Weights of a small transformer language model.
Size: 9 layers, 3 heads of 32.
Architecture: learned positions, biases, tied embeddings.
Training: a variant of SOAP for these matrices, 95M tokens.
Each number is 128 + 32 x the weight over its row's rms, rounded and kept within 0 to 255. Layers, rows and columns count from 0. Numbers have three digits each. The size before them is the row's rms in percent of the matrix's.

# down: layer 3 MLP down (transposed), 384x96, rms 0.212, rows 45-58, columns 0-95
# up: layer 3 MLP up, 384x96, rms 0.229, rows 46-59, columns 0-95
down45 097:135135149124099140080062111152140100146150130098165135081095116131098138128096170134120104121146131154134107140130201174178125183149115138142159088066149154094157089107146090088105053138144087149150145189167199111091118091117167097149147145061116146066139145199135131119171132131159072137
up46 103:113111158097153116146098143078150134128132166150036207182110145106182132126151124096120151125201149156122099139165090087114124118134181068159115089151200115118074161142189138101099121088076143111153111148139117137116112161150141138199169114109157134129146143130109129170104074130189119154
down46 096:149121099162132110036167133125123127157188162166142099094131131094124154130120121099135129153145105184094169069137115133166148184126122150119144150133147164142131106122099100119151161134097103111115160194070085100206116167143127125153163057144110186086121113176142210125148161162094168097
up47 094:108113090100132148123101122034093169130137160194115100174100190194125152143145108152137151095131152202137143118119109147140091099064160095157157155138156099161185135093101147139147154107120118141150124135099131138156161178083101130203116114112164148099094114136211130162079118155113082114
down47 088:135095111151181165143137120135149135128103103108200169160149142101104079128105188093151120162126069058126206125134086182114153171111098177143127105157131139136111112157168115153112126129123123127162089096108135158135119188062133083091148066112085165113094092053078112110169154122147118147
up48 094:120132121156116163137123120117153090157122099131086123128111177127157171069155153148171187161135174071169105128184058119065105155184109096125162160153083111129063177140102141136196104085123111139160141145103143094134147126094117105174126166113095161180046117122099150081100119148135148096
down48 102:145171113150142140177154076107134107108199155111174107124118152125105163121136136152132118150096129172095162178168129155104129085130113108079205057065137129121210054133162095156162159127091090121106133144114145148110102053135123119153152076127119151130144148098111143186160062103105118122
up49 102:139099147165119152123111167148080146137103129152230129149141182134161163134132060139119098111101176101109154104119072144032115137187146145099129105097137178145101197098095146140137101118101113134132111119113106046192057148141097105119119099148140109179094127144136105135154163098139139107
down49 101:198160081113053139123174137099074147022117176118119098073105130105135112081139165101165154087086089171150137092077117113110173119087105115118094106127173161142151175105173120155151159133139151125128112140136178141131171073135140193107100134127100139147155128126132083131166146155156118093
up50 097:129065135144115085128116185144162087120174163133120120081103122171068137090124127132025144146149126115139123114166092120161153137113192153133104156135073110131123125127183105095129132185090074121102097068171109129149125129146142122116128136117131147162179092102142158170165136231126172088
down50 098:144073117184119179096142129162095158137084065106119150142104147118142161088099167236112148115105110119134209139076072155165075065162121084119151092108131159142131097102127119127115086166112099122120153113154132135100112079122131145087074127068158125164126092122115136112109154100165090163
up51 090:170057151140052134085078132106129201101083166127112112135072147112121182161138140184149110143144105219095111110100147140115127136096173113173112156082087136110118102111123098122166144156123168106130168119116161149116103077111142151147171131144082107192171119129146196136099136092169101138
down51 087:136135121146171128108195128119069133105136129112121131130191118192144124073113136084169139069153086122197202044141133117124158128171122129142119136105146147118141129090113127151073123140143112192096085138107110130134158125106087124156096173120231078132088095152109121168146105145155148089
up52 094:106074153160143182182172163137185115105169129184096114110143114121136130110118093145117135077157141146153105155123142207154111108085138093114120187173163122144099108128177110113095109144111129138127085127060169109168102170083175149141145150073053131126068142102080108129100152115172111076
down52 095:178122118136127104124095093122167146134071103159118124148138046102148067180137160110128140178154095105131134111121121094126111072127167151135196097072130135130147153160181128097143143169096120165168199128137087085031149138162106102168123172148174098157122128139152080131145177114084131136
up53 109:128123124133111127159143140191114113092111127175167181140082164182121159117145141139161137134157221106078118094162134128063117147155140157072167137182094123088072156134158134081123124190080160149142093105194133153155117123147174087132155075141152137112133145165150072091100187138131133148
down53 098:196122153108123134138151113116161171175094132150130084164093123132121143163123075101129085149086151118149105137141156133125109128134064100184116106120151152113113093150061110226148126064150093123107154167103127078098123122133150125161172162193168081108168080189138097163152157085088160119
up54 104:139134085157172100115174168104109213161060109102130057150131144120100138141129158106139104172149175084140170094132103101142132145141166175059144147103139118121179196120092105118113148110086151080093111131165172130164084142180127136108158170165139167084096167166087126131128144143078120099
down54 111:085109108126089128089153098157115143134125175141147090141134153166087095120160108064087099105170101120161191065117147086085134135169102147040108183140154124115101150112152179125115134119131117124120156051156101106176094173125092086118091116134148138160055127105101059123153165125101090108
up55 100:155184130108191123134100167123106179093199141168129083134111095145077086154136078117110164154160116126096161142108094139099142079116095166142129104114095159158135174157133124141126176125081147153135143072155088116176124090091163111179122089096115092129084193087182179150093150165146108176
down55 106:143144180133110203102116162102180212122076118097155167174171137149060156131177146105154155099156116115142146130171143187118145115166096140135180119129134055131168119111109143131118099188116111111090158067058157165096103126131164129141106149152110115082142143149107108083172121164119092128
up56 102:112128168110112143071126137104118115137123121198159085076110166142150119102119078121153196096137146097153136199167100153085157147121081187197160137206083134103151084086126121117149160075138170165089107215130089142133119122140113154124130156172106157131119077120160130138109180129128117127
down56 093:077117150144127120117134123082120131128088137129148085075164148093126106142146142161168116104119158117136136178134114131159158100135152138110150041164140132141126058111132141101092128094098117167130127180218163185078104138129129159122085083138090159078073065208102146139154093097182123156
up57 085:039139139098140147163169157113142161107152121132129106140111066201138145084161134133111109107142130129179100174058065155085118190163192109134180124148142181100091131143099148121169132110113106169119096089142131115117149118119075148147115142128148080092169144159160152085175142138093196149
down57 099:157144138154132139102078176109186146131157153131186135082144209100150092132136118081169188189121089073097153128175126127141132105141114124110123155072090128126193126136134091160086131113139159130139120118113156090182067126126140081127144128107117180163095166178057069170131123172128128111
up58 104:202107153087125131106131140155131127156096117156145104122099159185160131129127105107118113127168087116125131137114067133086130178153155114136115136171162140148145161108124121173167118085129087142124162074079160100148161073170173178192098184156119119121100220115105155147049146197113123107
down58 113:127066134147148087124069095118123140166089118103154149125173185099123169147115137143068108142149096136064176078113075136137143115122134143166097139165106096078081136161098079124111134160127071077063142108085068116135116137127131169193118126119094167151155135093091094096109107169138133055
up59 096:090084175116146132111097111082095186068123160131077197096108148117157124090136169099137105210140133117082155153169166179113127098131071150105082088167114084130102143094122133115140210125136120138114150108144136141092122101149188138123107090139188167159147107128122124157140081109146059101